python train.py --n_layer=13 --vocab_size=5698 --activation="gelu" --positions="learned" --qk_norm=false --tie_embeddings=true --lr_mult_qkv=0.4 --decay_fraction=0.619 --batch_tokens=32768 --doc_mask=true --train_tokens=107400000 --steps=3278
Each number is 128 + 32 x the weight over its row's rms, rounded and kept within 0 to 255. Layers, rows and columns count from 0. Numbers have three digits each. The size before them is the row's rms in percent of the matrix's.

# up: layer 8 MLP up, 512x128, rms 0.158, rows 302-401, columns 0-63
# down: layer 8 MLP down (transposed), 512x128, rms 0.149, rows 302-401, columns 0-63
up302 092:103096108168095159052085162120111080132112124138124114158161209085129078148103124175132131157186124104131075147144172140144137088095115181078159148034151146135137138194161176081084135132131094
down302 096:140146120127149126193145082138128107085152202131144172188104091142102154157115089095136109054137126120119086139135113128082113168096147102165103077178131022152150114165118127133123134121105102
up303 097:139130153151173100150113163162134143063096114169140124097062075158101095094125163085088128135123163128255140100141139128110136133104162138181081054101160090151115096150129139170126120154101153
down303 089:183150050143095138096087163098088129109154140133152138127132140065124118162102098167131095159152089117124134135127204126117157155137121115139150107174129092095094156150149084149106171122188132
up304 101:125165145133082133151122120092183144085172098122117136148081121125132124160152152110153089175108106119228110101121115151106115119120180108164129123066219160119097144131120151158155130178122130
down304 080:073132114113174100171156124156115182137105092110107124084120109095091083142165137130162152134140137080143121167137184139152186060160133120101147131066132175108131161141186134098127126117101151
up305 089:137176120114218087171117085149143123138112148070096135147132098101106068113195081110081137078109137064093146084178086146181106102160110110197121121090098165135095094102124123155161064115092161
down305 090:195105161166128155138108130133098135138112068140086126105130087149116103131100146154168084056074166107118156123133120197130076135225138138069145154171123086143141158073148103156079131129147111
up306 125:111141091149121143152146121114149095139096172095102131174148150154171117123116209095143126119185089106155054105126160118167140227115165109081086113096121126167110108203146178179104131167102136
down306 136:083183126127117088092099146116157153067058104134141100111140175186106157092189059121098169112160086128123181098126158159067148114082124156116139146122092096100119123171159099185135160184128153
up307 085:117111129112140132107112121115171050123155126148100126128096169177173048172163154194070167126140126073127151125091078137149142171094093125135141085042108174110178083125147192105186070115095135
down307 088:111178141184122126139168084174052123134133151135107160100105126131123121147091076125089091090075094133154114187097122102141169171170138151111151139166109135131112130087128119140086118188155099
up308 115:117141137199148166154138134167120114098078135125080150183153142115124101135142180143157110120161212119072091113154108158127179157163165114134125089137127121155116109095123128174128045147160116
down308 121:149151147117103133122133113118119148080130125093150135085075151108056119141093053172127155096158149127072103162120133113123095103092088102080115107111169136186138118167126119120129095091158037
up309 093:138136137142082122129107162130127051098117116093154089156040100175155156116089071090120082124172122150169122085095120144144135109090129186138145143095116106117148163118175174101165092130108112
down309 089:137120108162123170155125118157056100116169126140145132109172155142118116098114110181161112160152111139080165139068116090164109123144159138156172128120155098146102097121110088117124129178135127
up310 102:149133162119120162111107135077148098090088080142073126198136144138171114145127152052094133114105141136094126131152082160130142102122079120115075157174123136173180202133137171212095102117078198
down310 106:091113114163122132114101137113099146173165127180113161099141099141123164148069204144155127160127148112076119147080111116131118109085128153143187108129097144118082132142076112073199106144189156
up311 115:104128138159106144099165026092158069153157101164140072133181197102131067201084122086120126141123110177121123166101132131175180139137100137123141130075171137131096199151114138157123117130136129
down311 106:117187085161120114090091118150109203111157114133136161092133143147188137227113121155132129127166158084173111113128153120081138138165073164076118109108077106123146139109118053144113136094129130
up312 104:151123107180161115123126167122202155070115184142125138129101098124150089123140141123090129143144210153157104155171111140211167095141107133111056104082127170103115177117182153155174102098090142
down312 086:118177177090109133141157171144126130138066129107143110216120136067134167076147156117120139079078085094110139102091115121105155129093129166122158116119184118076139129075095217133149126141209155
up313 094:174146088128121137124123083125149104015111123121102120141063119183141046120160093145152146158187152111106143131085127118173121130145117097126134101089166147128130151143162147109160101162047105
down313 104:125115118153096158158101129109121084137101160196129164158143129093127129188160167117151065104105135163170110091146106100125118147097118103132113168153194100109132141121181128137109166132138062
up314 096:099201067106133143103117092136136087109136109133051071160071109130088088146087127094117190122169173193137134092098149112192131123104133116109100104136142130114150232127129130090181119169092108
down314 101:080135109096091127158117120138105158130104166162136092080129154125147181165151170074070145104152094138146147171118133115100124094148130123097115143114149052110136137081134155159082112132156100
up315 100:113138089144123156144217080118126166044133131128150116123154109152159134113083157113109130155115111145212061131137131122113136182113114139158136114117184134155160149110089164086172105144105160
down315 101:100167130123185122138088118149141182107144127161126101100160131098112190182162084146104170113101053110092163116145079147136098085170110112135172138075098108107116086121144103130099172105086144
up316 104:141113120151095125114109109204138114118163078073122146210094175097099092127187135115063101109197155103144108144140090124151130143102109134137168143139165169130113109175130194078169139155115107
down316 099:201141161104160149128099077145134106143109125058118121081136108117125162072152133133140134100108136123155116149174129109103105138206119113073077099142136105152164150148143164128099125189073152
up317 101:115148089108135227107123112087102111067051103129111082092153111146072120190164136142134151134109095134113137144065105172156105132170161089179090118137183115094152172165154134083192113200121138
down317 102:080093146152122125080124133127152053157113081141131126118095127095141142201133116120141102096105154125157166120068154097110160147066169216144112133140114103118073138081078165123103177113173121
up318 105:183129167145122118064109134171183132143154043164102104120136141080117132133153161163140136109108180109137117103085188173126163133169174112169122110109092187176147100115108112117149096121119113
down318 125:118159119191100102153134143081140147131159151179112192177143081104093102066120156092127131126173029148104114134131106117108085136117134132118152070147154131094139108102210169106098072111126145
up319 097:137126150159141139139174060066161129174159111091063120135155159160134029119088147141069114132145099168085079197134077170176138173189129112127159129120119131125101144188085150084151047150119097
down319 093:123161107138145163118115129147090185098149142115172191127107161048148177120157083125105125099096125096161182122143138117085135156097087138072138154164123075148131087137156089132044177100125139
up320 103:147154141138067130054118150072158099086078092091157129192168191140176093144108126060110121114127112115141087156175067147160121117087107104103106140107179126134151187143110150169110119106089176
down320 099:113126120172108144143176123099079142165126112145150159148121105090147162149079169082144145156153127082122098121062118100143106108112131166198108096139096133137086176090068064143244100157156163
up321 104:101082106161046104056142114171198143088093093107140076129127171140097061142090162150134111171158115141135100099091139127123141130124167182126152139067135167126067141188101165110133091153157153
down321 110:192076114126151096097137186080128150121146103161102137061108128126149157138140115136191074128119155122135180102139131096125113167098113118066169110165059109140165153091069163125177112131168102
up322 090:119132121144107107132143094129143124094172088114128091136165149127120119140134162135084112158113146110166015162144126087145084193159143198173109127121176166158093109096102142196142118111112146
down322 098:107135137143145125214165120141161128209132123134129156124151127104134123194107108121123151128136109084118123151111088147120110101135144068112119120112095134148125118073119101095090129076148084
up323 111:126130108119109143093192136096160132107158120161090129137119145091149140120207152117172154162115170154128099065093190055157113184124155139129128124187122175157163126133050123122138160149121104
down323 107:102128140167173103128140092146150153107098134096155123080076098115116207160092110157136105142095104155155183142123134114197166099122098129074121123170117096150160068125145145080154185122167182
up324 107:113145152123106133103144143155186130109172095143112124108117123173123122085108153096112134186170167130125143134203125117155184160117131093121114065158127106118083159143136118108147106127094178
down324 099:113166088148117156146120158122076116121120156072153098113114166108166164076161109169129095083190114112135151155171116128165112152121096150085152196075116107140186113122095118134120133131134160
up325 102:148132150132110109126156149115138115096166104145040126138153153116174136106122141150126152161120101098131097146131104121212125114112124124131078129106115142157145117158127123178143120206163102
down325 100:188116144123150134119155141161154157121121168100160139122121142047157078101184080157062152119160144105101124116128206190082064081141111155123118142136172156129133130133094140081112140114109136
up326 089:085131117129183103147108110142139112129112201115062156114100142110083111099161150145147147094131178138130075130129071153146200147122135131164082109137120136193160172114123219142160132086068134
down326 085:180148169069097127146136152121150174134133122085105088152106129149111106070146113114162126134119076111129165131098166121092110144144090130111099134155134139108122128160077113136091152131169183
up327 092:178138124179214125126128143109148138075085129159112131099175128140080081113196139128118144105073195129125112126164127141169142163173164130096119123117082158150119103138097133161141096128149119
down327 089:161134113071150068239146137126115107195124165092133130112098117106082073120125100130160149091104072114101145124096092135095137109181156117121169165083089165099108113160151180102165154141135103
up328 083:079138105144101122159117092156149080054148052105138136127138210101121103125104123161109193107160115105116163098162144123141122103085163192127127078135070101127202158087131171126143161170126181
down328 088:105182142148151144087123131142119143143097109169134122120162086153046188139147137111166116148093092142098150139116141090064117094116138063147144149077156184115093125145187120179155128083096143
up329 105:152137155148094136062140184106112073057148091081159130129061143152167153096105141093144184169089120121208130094107137065170150153117131106130109148076146163147113142138087118140127175112097148
down329 099:122151171122116176142054087131219184158129170088132152153162123141085149106116178144086143149120083117158154122126123089140137168102182064161123180142113083111132140167100136129100104098155147
up330 114:106143097171139153123111066116169161104081113133111109150161143092101106137132136174093181158092130125172126082130171142159136168102068154174108109094143134177119158075102126151131122131129152
down330 106:129109099174118127136090101157108121100124134090140159156090124113132100122137121101080118126206126150105096105153160111097165211117158099110151140153105136189124085104111108091073095145122118
up331 087:167130147144096110111131104170172078097171129088120137177117113201121103128102086104095082128126133110122094131131129123195186127125121114130127112112201146104046168138123140163135081210130132
down331 090:113152121121179125190182120120160204171125120189077120152147150096203172134180098131146120157097110084114181121149125126112094072143117177161102124135137112130117092168174171138113106082135105
up332 101:165156077139202103058083077070150143172134158159085081112137081105128148152187126172105157118103221125117155091106158123144108104176117125161146119118128179133157085172156167137111137053120148
down332 099:067130118126125117095122182111156117100099120182107170065115118185127095158103074176109093165105129114132194172167115154102070114135098156094106091212132089142096112166114089131114151175086104
up333 094:161159120147114097102153108119081147103111142147087090131130100086112162159125193101145084148096105133182114098136097127176146184111090190186118146141124128160150109113126142165140170123119209
down333 095:155113144158201131117102145100128098102151165092121148111153153141096137162116079208140135106134110082136145144159147094103139103141144106084089155142060052126194062174180143131057156159190203
up334 092:143143129095089140162113087154131133062115176137102106139102126105074125114148137159111151167100141171107123110188179120143166157033152162154123087115116109139127114082122123145210106080133168
down334 096:092149158170101145135113171123194055134121131124121187137142134150126173086148118111156130112189126100158115065129145096149098177066148074122120099118114124129128127136145133133109182138106115
up335 110:083161090166114172041190163133104128158140101088104077115123124104071101137108162084103151146163135158079151035116123129150185170082127143120161132066142118090188137143112153096172136200101154
down335 100:205183143133103155170089158145100130142168174148092133107103160142178079192095183128123099118107130164109112209115099125104096098121129152136078172180155098138123156077102088077168085034132147
up336 112:128140142099103115088103078125176109083104102122122112087152167091131088119096184173098135127198101127134103137122110167125168108151097086117157119086141124146170176153135214080115106153121116
down336 121:132108046138113149144108139143128094126098161111133180109140138118080142128201095134171154134168141088149173110144195118116113100085110173130173176122141150121103120090110080079208139155140102
up337 096:082141117115100136098150155154125136220158131105109139130108130134122083086108146158123066142122155094102047155195203169162110167114107095149162093090089168153092163161094117117123153121113193
down337 091:122117107114179157126121147145154174125156132155151086115140111126070117098129143100187095142171171146127185144084130147150112177104211110133123111083150091082078139157141120086115149096206115
up338 098:133120166109129134103136099167175122082173104166131106130138161107163170085120102116102089215145151128203126088147168168110112151125124161146136092144142139154184180111143154149119115108060169
down338 090:119076207119165120113187181098129101140119161068164140132160092128149133099149089144094146104128099134093099191152153174118100139131145178111116090097163186108123115109025094144120123142100133
up339 097:148158116096134173101120154146122136087099109136147081111155141155087109157100152125067141142092104125113091098086111142124074123177169169144072097082105194158150121164184115111143078111082145
down339 097:137077122091113153180139078115136102126124082130120172120137142138117108118115182109143139132213134139122138120124107105136141179108182137110103172185150083086077109122089105120098196142135131
up340 112:133098072198081137119133114123176101104158099118132126100142191122161076159132151142156110147169122113098143135162112074166117152139133163118136134065097124114173164132139188103121136106133203
down340 106:145105110117150185117205145184111093086101147154059098157108116150143183074140122114112104098165188104182056121134169144139133096100077094151125132110114146155118106078144122133117104090146066
up341 100:161124177084125144122154076142119124143136134143136107132135121155163109125111159109128141176136135159121128096101245129100125167136164112173060148168151140143097098165111139151142117116148153
down341 096:165090172135121118137193123098148061069113077105127165130208088134147154122116170124121089156084110152126162109150138073148168150085068141096141101095151104160125137091169146112153111094151198
up342 105:139119058147165082146124124088137108108059199126109146155154111126115164121178151096124107112149125151168130045157122149128164129110074123154123112110121100136125140091140236154140137057116206
down342 103:144141114146085217112153141088155097058201143128112083119150122129122150142077164163094138162101126075108158165093137152096148148113145188083149087177124088136129159145094138078143141149158131
up343 102:076125098104139179143103146129105131127144130098131086106097184148103120169151132149139060130183125115130121095087163127117126148122144151112112160069133103117111108189183152120137111111124116
down343 098:118087182164156050127118130152121129123158107102135174109137178079167120031161081101145152126137101112125169141083123128073110143121105115179150116152179182077169101184108069146107184143093187
up344 102:109157099149174141127109176165161069178091121131093124175157118109146084143136123095151099114145140100089141129127129111087148096123086122136086105074130095112073175115185149100132117128054127
down344 095:132136152119122093146179122088088131129138067159127125174100156157128107144105112132121139130105096124095197125102058165156110125091101136109090196127099040104113098202136061118146110058098132
up345 094:135086119181183170178126056136151133100125097049131154133153087198165134172136178107121091142151126138122129122175170060134138081205110103185101077135147093166097136091117120113119136128101130
down345 089:123171108029125177072122138088144067122136135171188084190111130083174063118107110157122172132114130179136162166149131107117174137129191169057118122160142144159115093086105170097168161074111122
up346 098:173150097140100142092183119107135157137142048104095134149145132117183115144161126035092140109145139117079092129143127135160122183068159108137124132128216113119171174116037166134148099148169157
down346 100:167093179185147074125037170115138142128129158154142141071141085121192153146075080151119139085135134104136087095180112152102095096105182144086154170109128078128141092116123132109107145156112118
up347 095:127145138147099133187114148098134168121146119135126130156126081133143159114183104102061143188111164103137157072150140155157113192097142139164133127124107170159129097116136131185143096088088247
down347 095:088099098137099137067156094083135136165158130119169122132107133141095098130151111112135124089174105158118080150116105139115081141168188095103189191096123118166109133159158169105093223170147141
up348 104:092116114209176164080097097103116179188126166149090124117129166081129121149210088151129082148106109142181044160106078134101111103131152136132113140179093138178155116124128160133137136185134139
down348 101:127145141125150100142077107116156108182132133123164195167104172075111068166139125093106152093136123149123145107116185141118120140165131118136134096123136133159115146109184145142168144078182122
up349 090:060130088131139120132118140164126155110078132169145136146085117098130187083111128102122127191145139123123155049140094115107135100124203154164140071141106192130067096140169131149129122157088181
down349 089:105124110099112115119112100121165168146141134103147079098127185137127112043167100139069126099189147104192132217118107150122133175103104113134086118108126086152161164164096122136099120124134139
up350 089:127145102165145150089116149099122144134094136122087132127093133153192146172148176104174096132207188202134101144138154122134142117158136084106106100146080140149158093118126116180153113096214103
down350 090:074123149135072117197157187163155143159155129105113112179186139123071155112150171149144160183088098064123129108118130157131111104144122150104140162123112186106087151114166126111164120128121167
up351 088:094182107115074106159109164141094160155119147105131124101133118145142176097105097184135068163164155148093116154209188133126147083083097117124117128122085148154104091125186121125163134148096131
down351 094:082094134093128122128184168103114195124135108093146170100180110091100199087157161047138159149110107121177136129122134093135097169111091109174137141108126100150102148122069139070128156097120136
up352 096:132184064176105158135119204076195091115144117090121128121086148157113134111170161066086087136136133174103066134127146053170103133162101114130102126129087134133142213167150122161112164140154092
down352 087:136098160067131090216154156135087103099122141161149140052150088169140144137094145091112120132099125122143192093147093135100130174091162149127130140151105124122108143121068116112135122103076136
up353 096:116141150093106116121064085122118074090135075133130115128119145111127134163159107103156178147134101106139155105095090154119150105132128121131085104147196172164176194128101123173103120124082105
down353 085:141097132094126120141107088096125180188125171130102132129148108160122139141148158105058118130053113132084130177085105121140117185117111137130111172131156197094099084145119192064168177181175184
up354 113:175120110196113133101151164141095134124109079162114123149075182083121145103078109152150132115199135200095127125145142137147153122165097105142133128112174172142135136141151117198107172150127120
down354 137:159158096068150126125161154173105174129120092144114132116126150107143112163080075123150168097117137118093108152125159103136161098145086134065149089099102211127159103121142119094114116113091142
up355 103:165167153120162107073172149141156124128096127129115124175107133161169091112136122158096111111153137147177055093097062111186161119185186109151143088110132146168130101110107133172121126149116114
down355 106:111087080092152151193075160135110158120173102130165114146129077114065139113092151084176146134170073132143161121163136097084112096102108159106127113107133106156147126151114145094118113146113140
up356 100:165103137044114079137180153105166089135137165115125138176123149052119146131105152164145117129112119146120095140097082156152110124126185170170128090141106126119054137113060181126116133099122140
down356 090:156149124102086137162116178111066165178080146092151126107087075154162130036141107114115106133164127137175195123135109130086085109124083142082131114176144137149139149170114139150130117161114118
up357 106:134113112117082139093132128139128128100148156158160123129101178157115121119133133117115163123089095151170056110158071087153133153161168180141130140165110163192138141137134158158112107110114201
down357 101:147124130138091138094162083102147164123103137158121111131129125097131115113157144130185123183051219135117125180065110151092166173114107116114114123149210143072080167160138104133149127159168132
up358 106:113153112122166126125117054093182142121088168143145084135169151148141098134124140074151133174135119104133040141120127083153154106136066170167132069098149134099128159085119097160124098107146125
down358 107:128137084168215110152156125166165183139103169070138117127123143089121157134115069143121162134196143147144141161091114169107136102150072121141151128088090094120124095149143068126090178181131086
up359 102:154156094115119079136093103174159100113092126123088136169172173114108098165142193124135136085182148064148130084098097106143134204184118122144141092097204144129127195123090149116119098159058134
down359 102:058129166148146092134081150140150095091137157153128122128099141139101163133106181123124095059122105130138111111155133127114159160115190163092074139141179124111173153161149128129118173117157146
up360 097:129186132144087087100139105171134107114110109125148042123155138158135143187115102115116154119107124065135105068112080110133154105172151129207150066061150149126114106134120152123128070133092096
down360 099:133135129120171094099144125136144181121178137115092147122156120129091155122090120167151094205150218088138143175201102112163100103164110136090107224114144076084102105144113104090165157140122158
up361 084:102162121171153177111125172108128152120045104166110048107115190110106119168152102099109149152112136149127132103104111096115128131133185143189132123146105155095150162086133131203144071154152105
down361 085:146140135079119100133154154121143140131170163140151091105127144147144134146088138165150106128154090151166132164129164114085175192080101093117125089067140164144178125146135131112141182150157103
up362 100:124148137134105178175129155162118125124145102039165107181156091074108122099111130135109146139138093103141142148124164145141133136154123142168125123144091173174105137119126128184135118081116170
down362 108:144164092147030129117151206126163065082113100086086152167134139085122130168179138129059156107108109082156131133111190135139169126155091116184145076113145167088120132069134180065107118129160131
up363 102:092133108105145167111114095116109080131143042081150089095151172103117125155130185152094173081191104134161154127107131071114131133148152164128076121144105099191186156180119149142118118130101108
down363 100:142137127127118121171151141070115156135137188106099134124200121163152138134163114103201084164061126112079125116160114180110175163113140080167127127098193174098085089137111195051183194123118173
up364 098:182130168062133169106185135062149157105151087146136099111125139065079131147163176152088136167132154133135109103142189081137111184134175155070148087102098146120129122125088120145185120080102152
down364 098:157057152135102146171099147107145103111138166195112105123138111176143140141110138195118095125119140096083148108145129158153129105102165196124142097128082040133126106112120121141149100095130184
up365 091:116102127119097170110180140118066093109136060152089097108123110143211142112111137125088113108144136106135052160130192131132145124154190162163129082134128201213121196147118143132086127110069172
down365 092:105178082170167108128077142076135105190141156173123150115140127172156130205126059164162099110056177074118135153163090166152120109159149095088093161170137146110109154102095073132126148156132165
up366 088:110206139145117088118090127164138161110109109161099086106144174134166103101121131121108122118173157157135085088090153116152158131130109190100167047107132111162120128166114153104175146118137104
down366 094:183153145098143136155105105123161138110094149135159191108163109081115119080126105132141199138120136145069122131157158152100128090158147114130153137095137125176096130189138066132050123111139128
up367 107:138131068135142154092177105103190101184079163114073104231128121178131087153191125108107139154148100205163114153116110092129160107169100118117086101137108131129189188178076138101095128133107117
down367 107:112070154121113103170110120102175140156109089137088096145174097184115140205135151086123080112167161142162194136118145114119178164094153103132113139157101171177171104095132116102136146138189112
up368 080:192159146107092095075077105160133081127169098132131083110129151121111139172110130096141152153079112139159117175074127116128143113127131132163170098081145147152095093149125093106108084151087108
down368 083:080090152158158104163059147156141145167135096150141148114177111112129185156086129153202130107134129101135144101135102111155118137108136092157175112140137138121047188170166177120145139135152090
up369 114:136118117141119087108144143147155122074057093122114111140162141075101084143117132164130155101146117146132113089063086153169175117183123216149151092088118180145129134121157208116150096169034131
down369 133:155183173183110094074104090120177112125076107180161091113122125167142153136167105099091130114161117106166161123123104113070176204082153134124140097109128132156144128162135109141135065165118147
up370 106:110143143198142104140102133097176133085081143136135127142144146140129067111242131113126145099138124153167131139111132130150181125124150122196106129090188165126138122192132167156168128128076107
down370 100:051100123117162129123121123165151132127115095141180162136160140121160054178118117189154125145125140090153185144105098162140154059088134137063131140104099108039106105158131109138173119132194104
up371 094:120134092135141159098129126197123106131108175116097075118082104182095063121105117124165117133149188081114085148117110142167136124093109129106143066097089104141099134169117133094176103143090134
down371 103:183107112136135137119137108106129132136124132131111159146149098140107149151137106120237129124143137109175122090115122118137132114127096097099087139147109104122119106152131173094111182133135085
up372 116:131164080113150185127174133153126099086093056068085098111135139048122122104154162112147147124160144175096121125139120136133112165113130137177137102088143108165128181155089151142132149179098136
down372 113:143154128162092116175105159091107110140056174165063139144132182093122109146163147080193123195090116127143094150163051174128187094133126112159156172188128141109103143148119111162156152172140171
up373 107:186164126162080154114128116151150145064149057139115123097098171096132185121119135090131103149108178145116135118153197099130101187118125134100119089112139182177137197133096131129157121131116127
down373 105:177089126154167070201085143150141133110111112091112104125111131126121142173053175103118184146055162143129127143074125127105118108132105153078107076122111128170096116131115116157140142151106092
up374 100:158183145117170150053091126178169156123118109142116054145154112165116138121081124092085119126202174085110137107120095190130118118161139114135115125145074165149095130179135152117145111105091094
down374 104:098128107110125118122102133037123097130149124133086144118168097146143165116128145108147104132117091154185172134141107078146142177175149164129095192109164147132090121156118187175106132099147130
up375 094:183165068096073148149143109172122061064149135057144139146118176157111166127080110138163096143137158154126087117091140115147113141126130163126129123079150127099131139104103151139156146079096117
down375 095:176127178147119117138150167180089129113206156138131120165089113105110141132080138138069127159105123104124158129081091136116118130154130145158127143158157164169118166140118095110152124092121090
up376 118:133095095105077124052160078078173122122122149165155109169130193120147126106158156112152133149158165110167089152081166160138170186085180130138141107119184136182100170084110187124158085108114152
down376 105:155112135168077132090171094111140087157118091147159223149176090124104156068143099110137127131164109167121178125116099148132160166086145139123151142159112083132131104119109119122095158139114152
up377 092:167120098109158140077115065145121095101126158112108127175072086118144142214126134138138110161162109129115169124056104122155179095125154156131103126102155186101143129134168132090164041125133134
down377 091:087134139091126140152087123105084119148097154117156120154119130112104166095080119113222165105135152122133152085121195099186124124136152154137172144175144095078168096125193107107142216145169126
up378 119:146201085148137214150138092148095125127093113123105118116111139180103164132168153116065100132113126163101030124125140122152110165118102152182113135126094131139112193092141145137151124089134163
down378 113:171124074122129158176135120175107172167097063154100122136145068147143157113130128114121057130100165151099090123117084113137052165162149128127092168127081140123092170120160079100092093118093143
up379 092:144115120122142112153168072127142126124151103128050093103153105169072119134142119172070155171125123119181139126133137129155129160125062140176142108131072188141124186150167142076172120090100132
down379 092:133141119097199136139122156135070102115141121135111138171131104179208102196093119140162073157115141093109119089116126143078139151126074168118146145172153131137096106120053133122119179131091135
up380 109:104135100112142131031137112187141061145155160161120092120075152117148079181117136160091100104111103113185105054099131041139166185066159146129121121103129200131084109125105121140149145207143120
down380 107:188168149158167105135190156088148118081137082132134132187221103145143139181136112108151156096128104074103117159143100125170063170107128159102103148205092123152116120099066155130141141127175112
up381 095:188176099140143133125132156039129098130171095141060095161163110118138113151116138126122146128079160099121141144092154083178099144161114088130047072093146144148170116127103144119148107139150124
down381 095:125074136227088137146137115125157173079107098132129152115117098119132175148144104102104105152123147155125131129147135091086150131121093165087243140185089062141082144124101148159172168111108119
up382 086:068118126147097096072106151079117119070150115101155132141082134126099121134161118147135182160128164147127126066139135134127104090078139122144113125108214114150124153081164135144141199130144124
down382 089:156102154129126143211151109084145141150064138118084112094187121088120147150167122164191106128185066094105161121134175083089064119107094147114171151157107133115122133154173141147118167099118151
up383 101:145173120249122159109130145040087132133109141086071126151098058178098118118127097178132065117115138158096161107129108107138149120138145169151074134154072153143125137100135091108140111159098155
down383 091:136152145121161164093112098149097169117149167127187186098167126101152159158105108166146133149152133125124161069066090101125094137138103129108137142086141052126089103077124090137137092122137151
up384 108:135149133110152180069189136111139072119135150086114106122117107182162057155089095147137126144139098140196054174100137081147197174092116138140136147101133200150151076109085136083156098119150136
down384 113:110169131126064134135123140135108124128130132099125107127158071191090158167114083145122221142128134195152092094120140089123115131074154138160091070151155129145110131132101077132147107095121196
up385 107:166190116102141142126190086132115109125137125119122105122095113089144112135066113171121106135079131173138069167139157099153135133177145182169134095136097114142156114137128140142110104147115134
down385 098:183162086179130115141126142118157139050141109129141091141097124146077202148108090170124148152165155115100114109103034167154154132153111177130124148101141159078116085142115114120091164076155120
up386 098:177112153121155084153101118147181149097150129192117100091083139188140105121085113106117124162180157183113141126131091183113167120169170154146139142075187142135151140130135161128176094144082148
down386 097:109109135099090101172164091112110125150169109007124135164157139132111085139194136167141149133101123163184150180160139104129122165103129089153147172173118119125107087127129084183150142094117110
up387 088:113110126138105092160084084087154043115085129117073146158160148094087097091125143155090083074139126124112137156130053151142119118169118130115175108106133138137132103094155154130142086167170163
down387 092:115148147101166133200148126136104170118134092109119075119140094100140094107138137084122146123113073099103106137161111132092176071113154101128186153169131104143117130108173166177100109113111117
up388 107:191153135097129144120136118098141098188156106155103091148085156163145125164082150079130126072101134095161084129093087104149136145175109133087100148121150153167098131124097146155087110127124127
down388 102:148096128152080114154103149142144152141198073119151134134203092114080116092150161172164195107142145149097127151138152153065188101124199134150115054128135103111136120135173138160153097105103110
up389 109:143137091122119131130099134064096145122139123073108121116044156130186102114127157154061121129183154140194129107111194155184166147153104094184132159124120183190089159153106147143136107121106095
down389 100:141045090137156076117128131079066147146099099179120133124130102149119120103137129118134102167101178146102177151171150075128078151121129183076175211140135118158130132127161116105158098129149093
up390 112:092131173109128177124155132114129082169173167108090095153143157109075101120116140089149153096208099112144098110121080131133153175146100121120119167153155128178127143210159178169093141112105153
down390 135:162161070176107159093123128081128125108107124161150132122154135133110081255103122115130120113133099101069104139099109139169151123103158084150151085126127133112114116148106076113106140108124137
up391 091:132154177185110088141140154143149119023080132085077125121147174110109089116153152115115055078104121072108107108155087102200165170185132097201148124073164131145136116111120143127178098165096140
down391 101:150110135144192171200110092124129158152147148104129101099186123135150090189102147186111135146121109123138165118169110109096131129166117119096147125155157083098133128171154107133105111032153103
up392 092:144168136153148123100062131113122143110077089115071116145046183158109081196135162133098143100163142092112109092093091142165110141165100144165058157148165115114196176124145164148110147113127142
down392 092:088142118147079135131018125109079168117150183168187121142185122112130202157090096164136131099127102136102152131093077096037102144095136106103165180150087158133148123145103153149122158095140121
up393 099:143133096094104079133174137199187086086142096178171085120152181085143068133086156146111162106131127106175107129124150104142188187109172112172141117093117153158085153139117156101095036119109129
down393 102:148181151206139152118091146131129113148077181123136182056161098102142114075163121099159126157112125134084129108157101181126133158128147129109143138075114109063122096108131148118087161116065143
up394 109:171139144138135093134087113096143105125051156124109112178110174106111094150130192090134100103168145087114071092105090106159163128196082129117098141072142141148124132116144203144138119137072105
down394 129:137169101170087100138129172093171146096084124074102133116134149182115120180194145105137135132126167133109141057136084165169064148092173116201080109119129138113067165100150127123142170138144154
up395 110:134100129130167163147111142149207090109124117135088138135135138167094105133122193136135139105092207084112104142187110143158135171094090113103079098113120115104093178101104127094132088180141139
down395 098:103109135187189150121094122160120083134108145119095133079168134144076091100110142132128108137126122125129131149196050165146131153122172104070140117079144128116089139105137105132193093163174116
up396 095:156136159098115161091133150152138107088202145153111099145144156156125114147153114080072118178165156061189087110125086152134134124149099171112133132130163150109090111103121117141137076119148126
down396 090:121188136160120111205166074124168119188118103082116138147189124127110077160154163098137132102074106117127127136071163106144172091105183096122150136094129176155087178064179141148118168109106136
up397 091:119119076107156219095171145067105196104156108130087087127116198132132160120127202125142131096125138118133152137124153103144148188107081161131113143085171150136135195115106163144110165128088157
down397 095:147106184106126124157121155152099156132077097131063144127131101065069097055081119097064152176135151146112090181153093132104121067124065143139174163140082085054114147149111143117151145120107149
up398 080:107182118134110104130188133144171130146124148069099103111096077099134112112170134096105104140138159130145121086211118045112169157107148110165150124098113124156126119091138142126144114184147197
down398 086:117095104085101103193155172182135158106130125115175168071163120133137169000168103153188159059136162127116147121171109155098076140157068121101168136158119123169147105125113098098103137112158084
up399 099:106122087179113124125118116130156128119133112138169113132086113169174105123132122137133135161171183174100113139194191071150208110088110101119060067156114145130157185173153127153097113137094163
down399 095:158079159105150219065086172108140146152149132134109158129167114145133180066090115135102123122146123065119118167145178118121138110113090155086155156160092126094120127106105062079118167146153146
up400 104:153196126133113141101114113133094132106159110138068097099146133135142097160136135038172112160154132119117123172119141118126157158160127128144182042097155165150130113127097092136113097163087098
down400 099:116097150092148148146114173119101130084068129150113206171079099153108185078082165153118113145167141114117052115147103105188127147144124116090154139174182111185100116142183129151155129163118152
up401 093:130162137169154141101102146147102080101094091131117145139131117141180110166126184137124081131124126158173139090116213082121129163137134198157124115106112147108107061126162112172125134164125139
down401 080:066087117108118141104135121183106118202160112125088177111125097141150176115149101128111100108125071109135126096111091109127121195160133114077149179197114128094124134148141089103143125119145108